config = dict(
    d_model=64,
    norm='rmsnorm',
    norm_place='mix',
    norm_eps=1e-05,
    rope_fraction=0.5,
    qk_norm=True,
    bias='none',
    beta1=0.9,
    grad_clip=0.5,
    doc_mask=True,
)
Each number is 500 + 25 x the weight over the matrix's rms, rounded and kept within 0 to 999. Layers, rows and columns count from 0. Numbers have three digits each.

# layer 2 attention output (transposed), 64x64, rms 0.144, rows 14-63, columns 32-63
529525506509499571528486529470522490488512503487485489477556473511511571534484476510500524488532
498474523492527440508539505525495530504473525525502482495438468496507455469504463484499496515481
458492499498505483503507510543525529508465493511505445473452498498499443505521503509485471501525
479472493463517472482540509552487518506477470543461519524433511522502450508519483517494499534478
492463475483537542497499497515514502521511496494485487529499511527499492528521517491490489505506
483481511490525503477488462471479514476464518467522478555496513478519449446469482471454476494492
494458497486528452470497518527488513520501486538504493527452514486507439493492502512493482547482
512475538496523477472511491515491482511492481477479463476475535488490450491476473474457468512496
470511525505525437476505533519483496507519534521497508512467510476470496460477515507468476496467
477508503483515509473489476473488534493495465499490514519464541489523452454502497482472467480498
504538512501441540497478507491496474481483470439481512488536474525521539522501507504513528474537
510475501477543466500515507546487499503484485530488484534454470480548445508527466516515541565477
446484519544515490478508503522499544525491505530518497530436488502480463498504489488499489522493
516512547495488477505514525504489517504495522535494482492473505535491535527446440468498540476520
449474512482516468449491434507464530516500473539470515519449502516454487513469525498487438537443
496536518491529492500488542504510525499454487504505457489483493480537475485491497497449496490514
444498533514508449444535502512449480516516523491442533534472499502482506509461458476526534526443
543516524478483554536527564533526495474489521457488473493551471517531529525512466495536599470553
493497527481478506436507529544488494490521494470579518533511531527511496501486516551510516490502
543479504456515515503527498533507483490504519501482509511524505505503456506493496513524541541544
504505494525488513518507476463526495512506508538467520504508428500488514485498521498507452495456
515499483519461493475504502518509500498503532465534495518507534500517478482503480518495527509545
533485528481491495470518488526494488484523523487509532502536509516493470478494503524500518526524
453471492486512520543506460481497504554521490493487463497459485499503517499504495449461502460508
449462479487501531530512473479510500566500482495488476498460490502487500502495528462477493445549
478458471474529522562502489466513500531480531509449493482473441498481501519515535463484485497549
494487522484484487496493510474468495482483482514485507471488501493487487489512521466488493503479
533497485582463531464494511441508528476512505466474507480517525502489493500477537552496455521474
489522513488502479504501470465528513491544491502481482532523496512467529474502521497479518495523
501501468520490488513498459456563520533474498526476533487463489496477528460518530454451447434543
507533520529489515456480525543469489474510493483550515515526533498520519492469480532540528530486
495501531468468509463497508519496484481469504523522488502477510491518466509530487465486517515488
426509523475495465459509509506484494506540480468526485518496537497480506509494495504498547463499
552509452540514545515516486464521518486492540489471545467505491509507497479480507513506480509516
508480484483509485534530444478531510549536495474471496515478525513492493518470505485465522508542
469554514497511473455493545523500488442531494492532489504530484525482538519507541548548497503486
537453513485480504526509512503457513546435484485507516487472531492515475486475462498489474466477
523491533509452505488515527527460517489478479485539551495508557522510465482478496509501505501485
504474524490507504492510503548515513502503507481560492523518522482513484503505464495503528506528
443488501499515524526512476480513507524519489461494484511488502522517503490521489482516505520512
501499478511484494536504515543448481529490501492488456475485508497509518511452460486453498468499
467492504505496487450489516507484488494496529514511525511514503510492506476502554540520481509487
490520508520503495459508512520497501462512528520491482528545445480500503524518543511519495543470
505449483478504516525505476491513514533499512471477475494469497480493497523519520459431505452559
546537521517502503469512498511521483493485474489534533506516552548510451490457451535503479520489
552470462541478536557535510513448512520497508496477484508495470489481521498475487477497534504465
459469446490548475520495477513539475533521482494479514500464481511480519509516508467503458458547
519487456518514545559527484503501521522507496468462487495467475513483563494463502464453493461498
499464453521478540540510509500482527517471513492447488476490465500499498497494549473483470510498
460484537480472520467491491427541510505475482503479500504517518495502431488488501532517509524489
# layer 2 attention value, 64x64, rms 0.154, rows 15-63, columns 32-63
531561481506494479512490497524520449507503500476523472438521523541476527498432506510521550517509
500531531512474464489467512480463455511520510510508507521526521521534497498459503492495533505541
511523518506502489537478530510507493467447511513513514454537495514505512477501518484465473489554
459488523512486510467482510490500510478500505501510541516500493499504497461486503487486504499492
483468516531493529517479530480511518525490496503519517468560528477480503507519460524540518493493
509552521506511477521493500462493500476489515520492485463530551495525526458519515516519531504504
506504541500517490516489505496508488487462459504534490448540527516520505542533545469522520462517
528517481505490541519522509490479481502507506476456485472513503498534540453496511456498491507503
501486525519511513546490524487468516478479500487532519485545525487493507524515494492511513503507
481488479508549513461471493537527511531496508494525503550473502483499499562533470488469479455525
478562508477550483521478493487530498507496517510520506455515563538485536496502510516527502469527
506550510528471463520501480464475462528525488510513462463523503500491539489495499553496496495472
532513494523527464531512509519509488535517498498487467482540484500514493510501500488461494497501
479496477478473494512489514527489481544482503481467510485502507480519534478529516478482528489489
493524524510496520501498518487510500545489521501489486522536520493525492497524461523465523516506
532510474477575489516508495575514465498502489479472503473504497518522556487543493449474483441518
484512513520506452482528490548533504486522506509526515462505473483494459542492496460495471515522
535476496509472497551507529495491485516487483499461498491502473444499527494493490460486513523494
593498487483436582527541561457535469467486521442491455507436502511500498436486512468492443509570
456521508513498469511474509502474489477482496490545509475473494479489536499501522518520547529494
532468549468473485545508518479525495493506523520504517482509502529513509482501473481494521502498
576461552539471487534555591493489475427447510426491475469436488511533525473515519425481510519539
483487495502540493453490501517507498465478459504500513521530527547498501520518525477511502490480
488501528493525484478477491508509491437480459521547502492515523555525493523556493488521486515498
472503496472548499476501497497530485447454495497527486482486545540490521468549494526526457544490
484524499530545475499484474530498502544460515508494485467498532492489495499502490486476500469549
510499536517475491526465481495477478476492508501497493477470544494539525521503501493536528521495
490502511528524490499523557492518461511499509509539472494458482448523491505519510502470524494474
452499574479538436505472518478513436456458482485573482502537484533528483541535493512502562477482
506504471489411516482521521480487522514557518516444536539508458480528488508484493464459528481481
477514521499499475540476495519500539524474491496485521470564543521498519476484478487472480425555
543496466510498496498514493513490496557490510514498515491539496477528475505521473471465498485482
500471504507461534503519518446484480467500493486505480538499509526503500488507514529512512517457
500476517481511547478505522479506512492454502480545481534466536510484483491537499509507496504472
528528445542476516492530531469484481538513516499449485481527448407516489495470503523495482517428
500485513475510513493472442556490515480534458507515521484509512537499489515489484490508521503580
506500518505496475516480463519468498526529481527510474528491494491468496511505472468467502494544
527485493479492523506525514530505492508514519491454499518466525481475486513478488484500494522506
512470486491470528453506513530478517503462480505524506531491533491510506488528503512524504516466
527520477482520510473485473501533511515501497502477498482505512532492479527520499504531482498561
508508544529487476500517564495495474447494500483488512487504456492511538513525511480494516522487
479528467533505523502500527474488503487520524472461491470459517479478552476489487517552456491511
501476557477573495537489485511526457456450473469509492449493571561535499483549486481535492523517
512446504509452542512535522471484531539508466508504490548494429426510472525485513505455513482500
489517504492495508485481483500513543439547498502468492487481544548477482501476492527517483495544
495484489477541469468500495502508492467488513480548523490529485493504477510492497527550482482478
489493475483516521463469501481518487464520465476495498512494548505507473531520519535531510508484
482509524491534487487461488488503497444484496507490483484479566524499528490543498516560483507546
494495546513461481538487508533489514512472502541531532521480504484540529499528475478440520488513
# layer 2 attention query, 64x64, rms 0.148, rows 32-63, columns 32-63
503496506475518531472471526520483499470505496471535488498487524507493454514506517516514518522506
486490508483519509486497500516495511484505502489524509507498520513490466513503520518519501515504
489509481468535493470491500501485537482492509478513487504484486498476478520510539513510489490517
442515474432545490447441477499447574471498524470492491524449463482444464556533593545481460460510
494515477490493477477477499521496497517497486509540498509497512502499492521490499513517524489508
500506519501521473501509471519487502501522487501514483493512503528488519522520517521520498463484
527509501505470484521515515505470493507504474505500490502503511480516519489489565487506518523484
500509501505492505491506489498501488524488495511530469487510518510502516491501502513504530508531
504492512579463484597541489476525467538460503553494508511539514480534570459469439444462491535481
548470540574433516588555512483561421550471471552488524488555536491546552441467389453498506544486
551475529570454503561569510489573427539493459538499513498547535520556545433461402441506526556480
493493487475518503496477488491473517483502506483497485493502488489469486506509530502504495481530
534475506583468507543552473471568426546500477565459560513527542559566576452461431466485504545459
506485504492519499524513511531501517495474509516495511516503519513485485503499500499484502485504
499498487493496480508498516509506494546487488514519486485499505500510487514503492520483512502526
516491508496477497503506524518512514509516484487506489508509513501493506495500517492505499514495
524513481506465510512484521513518498517500507495497496495526496512480496514487473495497489499518
524515488499498515501515496505502510500495487481515496497480479497520503505495540494508472514507
516491523495493512521520508509495496467500509462469495510492494502514490462505527485479477526525
524541486516470494503477497472487489505515551503495465474523483483498494495486499485523523528513
502511496511491513543495493494464511462491530520488492461521479510520503468513516472481509509560
504509488504506501504497492504484501478489513517499504500506507507499510514510506504502510496496
544507509525446508579519564501485476462439502479468480473513518464521532465510539402461483506557
481508505499511492497519476485480525487510499491490505483474494514504515497528508502512475473485
480493503505522523521502480487509502501496520468466471497492479498510491499487490475470479500519
490494473485480522484512501513508524499501506520515519491533521485483502510510517512515515483505
515496499498521481532518502505512496496471505516501483493467480492484502497507495488490498509521
477525495503497470501463518450492497499488537489470478524502480487505479519491474494504492521482
489536493495500467513494521486472509508532541481476482498497487481480508495490508529520508513490
498500494522510501483513496493509502487526506475508500495492477469505494471490484485502473530509
522484495505498511484513504498496508484491483490531488514491503484510497501485504487481489496500
506494502495499517510513489491510493506475497504479471486506481490506506523515499495484489491507
# layer 2 attention key, 64x64, rms 0.15, rows 32-63, columns 32-63
529533484452520505494473546548442536445527537424463467456480504470492431480526583472502499477589
521530504477492520495491506496481513483521513483484497477529480488509456499499528490498518484547
526515510482488513493484511502489503486504523486477480473524485487501472511516515495498521491547
531520496428485539479467525485418516459524552422442463473524479506476432523504603493496518511562
508498500539490502512547497501564452516508466573501558507509532526558557456471460476481495532468
516525465485501502527486499487527460489525486512496507487503519503505522490514474492528508503491
500502501502515484528484498504521481502494521509499498479504494498485494495483510485510495478501
480514517513519469480500501502497518496514482521497512501492502482531493502507483515497490493494
474503484532497476501501488504515486513506471534516540536495492503501517504462454530495509492477
457473484570501468506522484518558477551486428567550549547474530515503575501465410532502490515410
450468488569518449517532473523579485548477456574557553555463530497497567494486399526501487505411
523509512490494502510498498487508495501500501499499502481523496493511481499506497497506516503513
498490493508489480524529495468578448543486422559519547532521519499549541485486439525504500545452
525500514495486514501502510486488507487514473507483507496501512496535493505513513507502499511506
501487508485497517476505492502490517503503494518494511506490515488515505502487495491496493496507
485468505501506491506487501507499479477516497503505491513504492484473487524487487503508488495487
465459520495513492481523509530479516460499506477505493498494519476475522514480488509509492498476
485499484506525499503511502517514496503487543503485517506492503511486501510516512486496510471504
509474523491515483526473486473501504505488503507485492483505486512506467512498513497504498502507
495514529498523486489485491514506493497482533501509487490494501506497538482498505509496481516496
506526519493483493501482505476498489518479524504509494479492517508511483494505506493502506495506
514531520496486495515500485487530484516524474500494514472503498504522513487502521490518520532504
506491521503508485509496505511490501513504502495491501489507498503502495486486511511495498506503
535504486504495511522497509475501496494470498508507478488521479520497504507511490474507510472507
497453510474501498471515467500475518507483516463516500497468482491517462517505479493507505526495
504509517504499508518509501509497501503501452527518495490505513490495504524503519513500482499493
518512502499499522477503487493498515505532510502480490518491505501541481500506491494497520501496
511500496499511524450516482509501497539519522473516492473491501533496514503492491498499503528499
507491485484507521486492491487520450508482527494508474478495507503493496495496492498516507501491
489471498506502488503488482512478522498489524511503475503487490529483514488499494493486484506492
484500504509503492508515497518514484492526507498464513514489498517497477489505508493494510496502
497510509498522491500513500504493520519505495492498507498484505502515481510485513505508506492493
# layer 2 MLP gate, 192x64, rms 0.133, rows 0-82, columns 32-63
535488491504503521497507520517481495508495545499491535489511464495481484469480509527525494511489
501478483486496493498454448496501500520532524472469471519478516470438513472491489444468499504498
488454518474486502463508522527521508510509493466477457513486498490516459504469513486523503494516
486495551513448520503512540529473479486554498485495461527513462444508497493508519476442510482490
500497503462465513505491538490464512489511513519459482509540509474482490550469491472481493537463
442523478509493486535511508477422531503505517477502492494524496453497478498489498450481499520509
479501559523508520513469551495518481470540509474492522490492498509486532527504487481490512501512
512489498490496536466482512484479501465494516520523507508528495505514530495491495478517516515445
503488459522487529530510518480462528454484503508497490521464445438453490472492566495484509514469
467493489497496503528514505463465504454432520492467514495473498491491490541532512482510462507480
514505484473528495460515508452488481502471497482479501537461455475505455551484578526526524494485
542438537512520509470534512516510504512513521508503518510483495505492471483480477529465535503501
489486488471515499469445478465465494488462477475520511512472508481494507511495543494506496513542
514530503508523489474511497525502496496544521497475486513495516492542498503522508501511509495469
543501491527504515488467540537531520485478559502474484534522476466510508492463511505468516507500
512525485507479497477489545553490568451520543486500455504516499497483511482472496506471461518523
478496499506496510530506456481516500493517517523483487498474479496459492488510510508497496528506
494493499522477448476499477493497501482521500454492507513454497491467480494498472493515444515475
472490505494503500531491538466496528492520527457454522486473463440466500507460495484509467503516
501497453505500525501476528443468488519503533481484531522541482486457519468510515517499542484522
503491519549496539530477490541478490527509539444515477534459503492481488486496490518495511503502
498522490475496522430504507515501505505537504481510547497506521479495488512487480530514500496504
480513466522518502519514549474459510500490488466517501522491515506439447523492518456503536505526
502486472511516497502532513496475534482513542498513522531521531512441481543475513496523525538531
515472464520504524509520546517455529512445519479509516494494460496485535544446522494453448496469
551482493504513534497506501509473475502498557521523474492490491535506496540496510482552498500529
488502518510510500504490479486449504498512487483453508507474513463490476468471492553502526481449
499485464501517522511543535496469545496514495438449447480466486497519512531508526469519458517534
471489489500518468523508466498505533490494507490478506519453528502450499518524498526461465503509
478508492477522485516489502469439520486527502487475464544471479509482477500494555513473453495508
512445464524502545500497499484471564509526479458476489550487473473488499475435514542485526517504
531468482530504575487518491528489512491525516500456464507488475458529436483452486490487540454519
496498461533539462522495541517456513518534481464477496511486485477492535469540504466458499475516
527478523545518500536515532479434449501492548471474471494491494508479487533500523517509450495507
522460496500517509473478523516445484512501535482455513517443487453511479488483516533494496525535
503507492566514460499491504484436488453478501487478503507486503463477505491498513470485506530549
530477466503499533513492508524491536486492519492469500494536478484555502487500488517469493558474
506427500492513542522518500531527514491496523472466482483489513479475497513501486480482540495519
479495511518450514468527510488472509494549530487459490471528436487484502518502474478396501524510
506467484487476472543539542525492466466525583493498485499494468450484500470487540522504529474505
485470547469479558520527493529518523502520534520486445529490517498508517523499499478463510496510
523452525507506545480499483556445513426494531480524500495509515506461540545481496517513481500492
518472571527516522479474500497443506476495547494476466514500480452442471516476513489486528531480
521514495514486488481473514482476499491522551493471540491483481522537530537486529482502453520515
496456471492488478489529494513477489464479542489468500521565495481497490522464483501488489494445
506480474506525507514506505502500484447504510478476465476473464474443525477464568481485502488541
507489510514479537480511499489490498476473545472490490489545523479501476540453492524484498497503
520492489496526519527505501506503475480504512489491484507508440503498499532490532501457469519523
490477490529503526484503511504492495488576500465464496473513528450454513476510472471551526524497
478513470493556505506490478511510493485491520509483501486504494529485521521519514492486499502536
535483445497503537507498533516517473511472564491461505500516467440485474546466528483475493512490
530492527525450522482509528505477477529487540475485478521503454481450507499434516530477495555506
540447506480468450482508532525528519496499543480468493457500468516500465486483491523524481464481
506485500500500474514472460456469525539479529539479505524498482457476456515496489481489505507500
544466518510515536471503499538523508504495514465527489497530494504464495532459513497473480468489
475529497526548489523491523505504481474487477516508525518484493486469487492501538494522500482506
456470501498492513492536505500476499488458482467474480498482510476513509483497478451496517530490
467510472492471508539507464471455506489496549515498463519474488475481546523469528468455515511513
503496510503487494490518475521433476449465508476461508481486491482496483549490493470498486521515
465508513524469562530514449488468511501508491472477493511482493480542501513493507535494496476504
499505505501477545556500536503497520525498509468513504468520504483479497523513507436455531449535
449502519491544502487514475516458460492566497507464499502461504444479527510491529527504496486509
493469506471506533485495516510442536503468511479448524499512539468454492488510525486487508522493
475497479515500537535518487504490501521548534452492508499498458489450504503479530457444528504521
515492474491458539479516502455501506496528488465461480463529529552480477466471520497488503513522
526448528479477484504490527500471451486468540489458473528486457479498489472458527495484517506473
490481451531511470487517496482489532486533527477474506508425491482480482508449475509477515534480
478480519499470495531543489491483585461522515500479490543468479481485502514480521499478488466526
495485521509501499546502493490423527457470542521469502509494479445509488494466586496479491526486
511482466495463520500494518503453489525524502504518413471491485475525461460476506540514508499533
472497520490492520540509486495489547501496498499418484512470460458484528489496494479474486529516
479507495463538502521490531479493533514477508465511472483518514531489522492519528520505504508497
537484556524461530512538473517449538465511555453472488504522547477497448522455530461485526554537
495538522498495484516500493473488517476532511484467490515516543495504491470487495505482481480499
500517558526497475473483507520467493502518501503477523545505438505484464531471512542461511500521
484467515489519507483481513515462541448504537540476436493508498491470467490473549531503486486471
471479513472493513525503478497510481470507510506494494446491508512467437528497539481449494531503
494522508507493526480477520548510497505491515500495491521461512540503455544507504546491508522463
508467520470512537514496496487525469512528530478548463483465469481452490525474507468507489507543
507475475516496503549516530528428525486553527490481502538473450478486470511466551478462518445499
522486491509517475539534503494462509501527496504499525435506446494483520514539528442516481523469
524486533502498511489528528435493496532508504487496517539530512491494514519475508500507524526500
486479536494488497498513453499495522470473467468486487517485504486461508535452484495496452451504
# layer 2 MLP up, 192x64, rms 0.112, rows 0-82, columns 32-63
494508487499493495483541525488494505491529511541482499510488556532498467532527483492561500485487
529474442488516525509477517496518526526478526511474474503532445481476507501500535507489532486489
498493510506513486507509461509499517521523514552499505509540492539533487541504468472534495549495
467523493510515466497517510487491493481482515512470496474472497481479563499498497517519530480458
546511495511462497459533479431489502527475509516472497503523491474507504537505497488500507544518
546514453466497526488532479492487510475507494496487504503538540504533467534461500449468491506511
495480487502484519468531486561520493537470495494474499501510515474493491508453456488459512536505
545507454517511500471483486484502540531525461479515535553504527471512504499457501489503483512496
518478500547495546526520491486516480491472501494480472516492482521474527478506522420483491555478
541513528486532499535517423538494517486491506514495498541504465494490556529489508523452524534471
484498495482467511546551502496498494480501514461511502487467481499493510451440507486449466464514
467523505514506517454484474506501495528474475512502483514504515495495468537502513520452514478450
498558489468524515495486544497505521449504506501512522472516513567508475515507515537540512478561
501491534508506467484515529494493497487553499495512534505526516531498491478487536518501486572489
491488543511559514481500524517534496514507482487481529548499534524479485493518498522495542489469
529528486489536528508510489498474520507497492523500501476471508467469515482492488494482467487460
510487559508480504476505470446506523529475531480521484485511438474489521515505520529502519494540
513470492486491513494499510542495514479477464515513507536481459506489522494470492491494510492510
526478525465479503531511496444518527478533457505454519505539476467490520475452474509501509511528
503496516481524514506506480511500477517492523472518481468468490502462514482474487495470483496486
462480487521465493458502491489506503491511522559517481481528503517465457493499485496475588451503
477519470457523470466476544471499533445465482504509487485527537471476496486494506510481529488502
499460483458501494510527483517518548520471482515469494488465523510528546520486542496485519474473
509471487523502528465536531456467515480502503524486489545512505516487508547514524474500521502499
506472500535469485491521556489481476479464510484506543493523479532491564502475506539501482496445
483523493485494480506531535522499547482508482483491532505477550500518507421536530519491457457472
504494476490510528517513520485515489518483500473465485501476492517510543525474486513519490516477
507491514478504558469508459475529517486546563507479487480527446507486492554517506487492466536528
517510501498516499467535445487455472481497517488488509514524530454488491467506529495485487492505
521503463517500519485483503545516513502535478487498494491485501537498461507538494561475504509498
464530494537514478479501572545501514475538437528531499494547490523505471491507469514505477531546
566536509473518452508498511474487494528496494508433501520535498555525524520510475531524465513485
530497517462494497515526486487511500487483473491556452522483474496469558503484464483537496497479
490512477481511495549488487493509535459528537533487492488502488543479504501535520432466539478483
473498475515484507517530477473515555485477471495519511482512486543477510504467481483465519491501
474507488529520485500470497527476521492508516490542488487530503479522501507497449495506456528481
475464468519521500531485552480497473501458506495456502500539502485502517488488510482489516514458
513487503521528511436498531514482497482531480536501517444509523486544436539474468497512463558517
546499529486507493491553478496528493455513535474514528500453559504499451557501550527529524531490
524517493483517491528461508441527502487510497494505499505459470502466505544479508504477474516497
485498536520473522535510471525500490519508518473515448486514514478463508518450477492481501498455
473511543506520507514508531482510471503507517525499494491508508543528489481536501537506471510514
505534498488483469493493522538513476538519470502556524515505495549518514474494497543479554492540
574481460498502483494517471492479555516418495468480519482494521474523518485490503496494481520514
541501488520502522475506455496489505520492536540499476522511537498451528496524523489506531517522
508463538495461495515469460483456528522505488499538495537493512455571474459486508523486499552481
497447492507502530488496572495509504521528493511524466493518506482469468514508512534532488523484
471495513492491540478516500435510530479487514527479508502508478491496535496544508480509494502504
524538512476504521481518525472497510470481482504488465511501508513502494512489517521559540539502
479502470445524463452487495513502505473517480474529504499509524521467468512525506551548506494485
491469457512482504453522505502478484494490523497508500511493505434519496539466502476497565522492
520522532512509509492530505577465470470410471509532505498494499533511530502527508510515484501493
473481484461500529519484484468522467488506503542476440475455481503510486512471510545505529505487
507531512516507494502537501477505526504469513473499489519467470490510465492511507544476496468509
530503494513540465485523507526506526515456487546517496477533496464480532518488515454473513498483
543508511519524516495473536517510495538488500531534465521523511468521487509476486452447495535492
516477504536524487452472490494494523490535516482431489493505514476547464524501507521533518520490
506502500473511468517540453540545502471467516492515507478497456459551550533469465509511552513491
485535486498464534476529526518484522482488494494487507521474488528558501498494485493526514511486
498478484485507509468505506508518451517494516488508508477513478467480479515482510528552481505505
469496533504502485517493560467465501482483499535503518491459454507486480499470522505480480505453
472509495514482488510482506467507504474504502473519533484501491522489477487487464500552446480513
512474476475490498499490469555480480525489526474530485500473498509500466498502475474502482516528
496527486528480511525460532518532607541510533463486513539504499495511467500526460527481504469486
496506488504483525533475519504460488497552507473502485564564526512534532563535490530500544513538
522484522507480490445520521492492552506555505488532509477516501476491504506451503504502517486479
469479496490464484494482563524508519506523474505476525535511506548524497478504481504463527470538
538492517517474493551529480504481497471553498498514459485522537462508472533500476492472526499451
526521492464487533519508532459515468494523490448507502497449506494472490543529531474466549493495
536488507473474472515484549496489513497528488524499498524515510505552447503485463498520487525556
534524556520539497539495487504520491459497506488482515532526496529490526526496488502523493465446
464556486441528474476461469497485513496467503471503526485462479545490512510536530538555500486515
499482441472502459460509543459564466484476475529456565466514434523532552542490481497424496480501
482503493511482496488507505514503481482469504506491533472510524503499481503499509474495464456545
498536539550472478488502502478526534494519472466535501499510484462517464475522529501466552519496
528479462481513512505477561498487487440492497472485506515485483549516503501464547512506507465488
486534526509534497506495469491460451505493493525464515527538506517515444525515495508489518497459
503482498523468505467526500502544523490509548522529483514509477529536528522476494476467513495505
494552489511551473520503510541448521473479461518481527506504487518534513468485531549499529499478
534497478523460472500504523515509506520472509519475470506471491487461531499458509469463492488486
480502502521496471528491541535505502533490494476474542485531495508467466528519506530521498489537
495517493478500473479517518506516542495489510528503520502491519509483514521526494470553479513471
492508497557519516517523527497502511486508505501447520525502509453477455483497518532527504539478
# layer 2 MLP down (transposed), 192x64, rms 0.109, rows 0-81, columns 32-63
427479481475517511469433510482469493512497510483517477463485493507502482485498489533516497494537
433474520462544514530546489463479526484516533479505488518484518502457515514494536502458469491522
524518534464507481515496448507506516533451491492504528509494525468526488500499468482503486451497
477505503517496506502511522500508499507488496523465476488513490522520546494493460471452508513472
473512501460520495475531483526479526518536483472521496499491480496501487503481503491532502485505
501459513499538527503462501471496511533509520487515507482494493522477513528464487506490472504510
496474521452540492513482504485458513485479488534508503496520503506530516496463496503507498486506
496508477457515501493481523487522498498487545508486505516513492491494505533475510481521507496492
549510508472512478468497501495475523509551500493468520482498463485498491503454491500455520515455
474523499555497491477530513521483503468481503483497507481509470484452467491481478484550500478501
503501553539523528495445496500515540506509492521501469437508478499469499495542496484518483490481
535515485489508488490546517495524511515522512477551509480497469544507544535481537499480497482505
555497511544487501517587476525491505521530517507465519500473497466500500485477502470503473540490
527493496532494497502505507467462525474511506493479481485530484511478541508513448501496465486484
526522484530466524487517493498457497481493511490501514498558477507519504486503468480499467515490
490499563486533513536545469491521480504521483531472531493475539548528513483546500521482506482487
503515487533538483497474481528498444491506478511526483534515522498505466498522547510502505532457
507539456550490483492512534493544495545499459510504499476489528501461501500487528509508507463490
538466476545492507483512472466505501482483525515490482492500438521459492476507487485477505484517
456514499489486514534480479488500519488518506491516535510497512501542479487493517529511489509470
533516542531470473527517489511507480511517517487500505537500489544518514461506471516547504508486
492470461474480524497518493502506501500505500500491482455524436462510515492507483477515493503504
468516463570517491492529497486509490508518492533488531480525542466485542525492473514526465493481
511462466499500499490487495518473489482524528474510504506478490485466484502489489480453531510515
535475507575481529538572521499506487515497546522483508476515442501500525483498468479481477501514
478514477493532469500424471447480511479488482510508505479504523526459487542527486491492506496536
466476461516493455497497501479537497474485524489523494520488528481516495523482519487507468504512
526449545522496512489495482474541477497497520494513469505503491504463487497510559475470506507501
508510476511509502475510511503479501488503521428489509527521488517522489494526493492516491505487
528464540475510523483522511475475470522511528528484476525523455477486515514507508449502491526521
559483525462483526498519496504512481486417460506494512489502507485460512512493523517523481510488
475547518484459527474494502514518496507482489485509509495471494508517506434558473467517474498518
540542479489490520494497498524496495497476517499473477511494552523501503479528471509486454522489
462530456444562500467488473512558507515467480492503527529493535452513447523490514535535483486510
469536474491493518483477516527500499526520482480528516506515532496496497506483501512499452488471
486494488486499482491478503474457531515520500491484531518445502507507535525466484484501533487500
520504476539487515499572499510539524523525516464524483529478482527500533514495509491499510482495
541560533492478459516476531516477498500482478482501477513484509478520487494494508520548528498475
482496535445528514488440481498503493490499481497525470503507552494458475464501524562552485534499
545531519480497513535550520518505504486514497473467454531525423501542530500482489527465525514450
518466472566494553486545505518505510516492525499483519497522516495470477527472516481492509508537
511506481487545485461460478518502511510513500469492472501471493524498476495492470497472483521528
529520536494515493467457508492534529526514477503486480480489476486475496465522493492549542485537
472468511463508498521459503478476506505495507499484481435544432508508515506434459537485503508511
467504487462486492488546494498507508555529448473478513499478508485527518478489490514502497525480
439483483505523498495487515496514518531534510506501508496481568544446477532524512502471510473458
508485544500419536514468493518503503478535518491499547524461507476480509487485468510547496479528
532494485537529499517473532466498507485501499472508467493509508520497524493446503512529504464461
501482573496508470520481505519508457521497470500510514528491487500526489523482477457537512523497
511452469517463517530566505510499515486500512487459462503484466476473478495482496461478468516490
537501523554504510531557502523500521551543521464464463493494488530498535522509481518516506494478
502485507546478517483577547516493519503517520526521528481529495513492522466476504446500502506429
499507509496497512520505522492510536474557484529489495529495455480502522507485515496483540486502
538483488542538494515460462473505486513504506533493480515495536480480497493507528516523523522484
522523522477449551522561506518505511504503526502473476522476509505502502510531452445474484473491
498496450510526514475473527501498504504485509536505495513501470532494509472498488510481527509514
492545485464469475448472489469533522484520540487497540509530493452526478543506459484523542468504
526529507526506517487482498506485462551525475509493484514482419514457511500479521498457558496501
511460517495513518529502508495460475495513502505486515483519506489503522532494475512491527494528
480531488518525452503455515509496499508496467501524495485495521502468518493514489512480485502474
468487493455477533494510498525515498519470482491553500536488530485518464458503469494522523525495
490533496470501479503489498502525480506517500525477528486504585483487498502484474469527454498484
486504508497479483521531506492510536492518510458500480462491489498480492505477445474498530499475
486475481486507484489567511519449503451540496493507483485526478491494499491470523492444542472484
481486491490507469483508555529510500515536501521491457459523507485444502448492503523493493492495
435427484444524518474507524497476486508521487474529526554484520463497462509473541520514510483508
484531459506470556506510531497495507462470519503504529487504533485506535484521541508508508482517
527521471534482521528499512501524486521482514495510513474496554462526483510483514505519505487518
472482467508537499491482492501446471491487512517471512523504554486468496492515493503554462508465
521483532515469492483469504495481504468465507495522473534533525477502482497505494506545492505558
492485498543498521495465490472493516489497493512543478501519537470507495506508497494491511492539
539455513517444524519568516503504545493488541483472504515524454495506473484469517476528479530515
496512488487544486476483523480517477523497465499538472502480560503506493440534497537509483478475
510521468532520471478482488504512508518504474523536531504470517514520513486487514505520499480482
536463520517492542522556549474475526492496476516465456477499449487487497492488519485520488492482
542478480503519513504497506495462518470539500496452479529510446510492511544456521516489501515493
511452470511555499526553504487509556498490511465527478489486491526479526425515502513482516519497
490528505474499487483482503483487501522508519487523526512513503512511510474539522496555534515480
487560510505522478484466476496499539510501458506510492499513560493523477487517470511508487492498
521497456515507518492514478515521527533476494540499465471490519460537490509462484522463510529472
498473515480486516466480491523477476477477519528517461466483489497463498513508499460468520474483
480488512544540505461484507491494504543516488473499486478475476496556483489507489494514517519504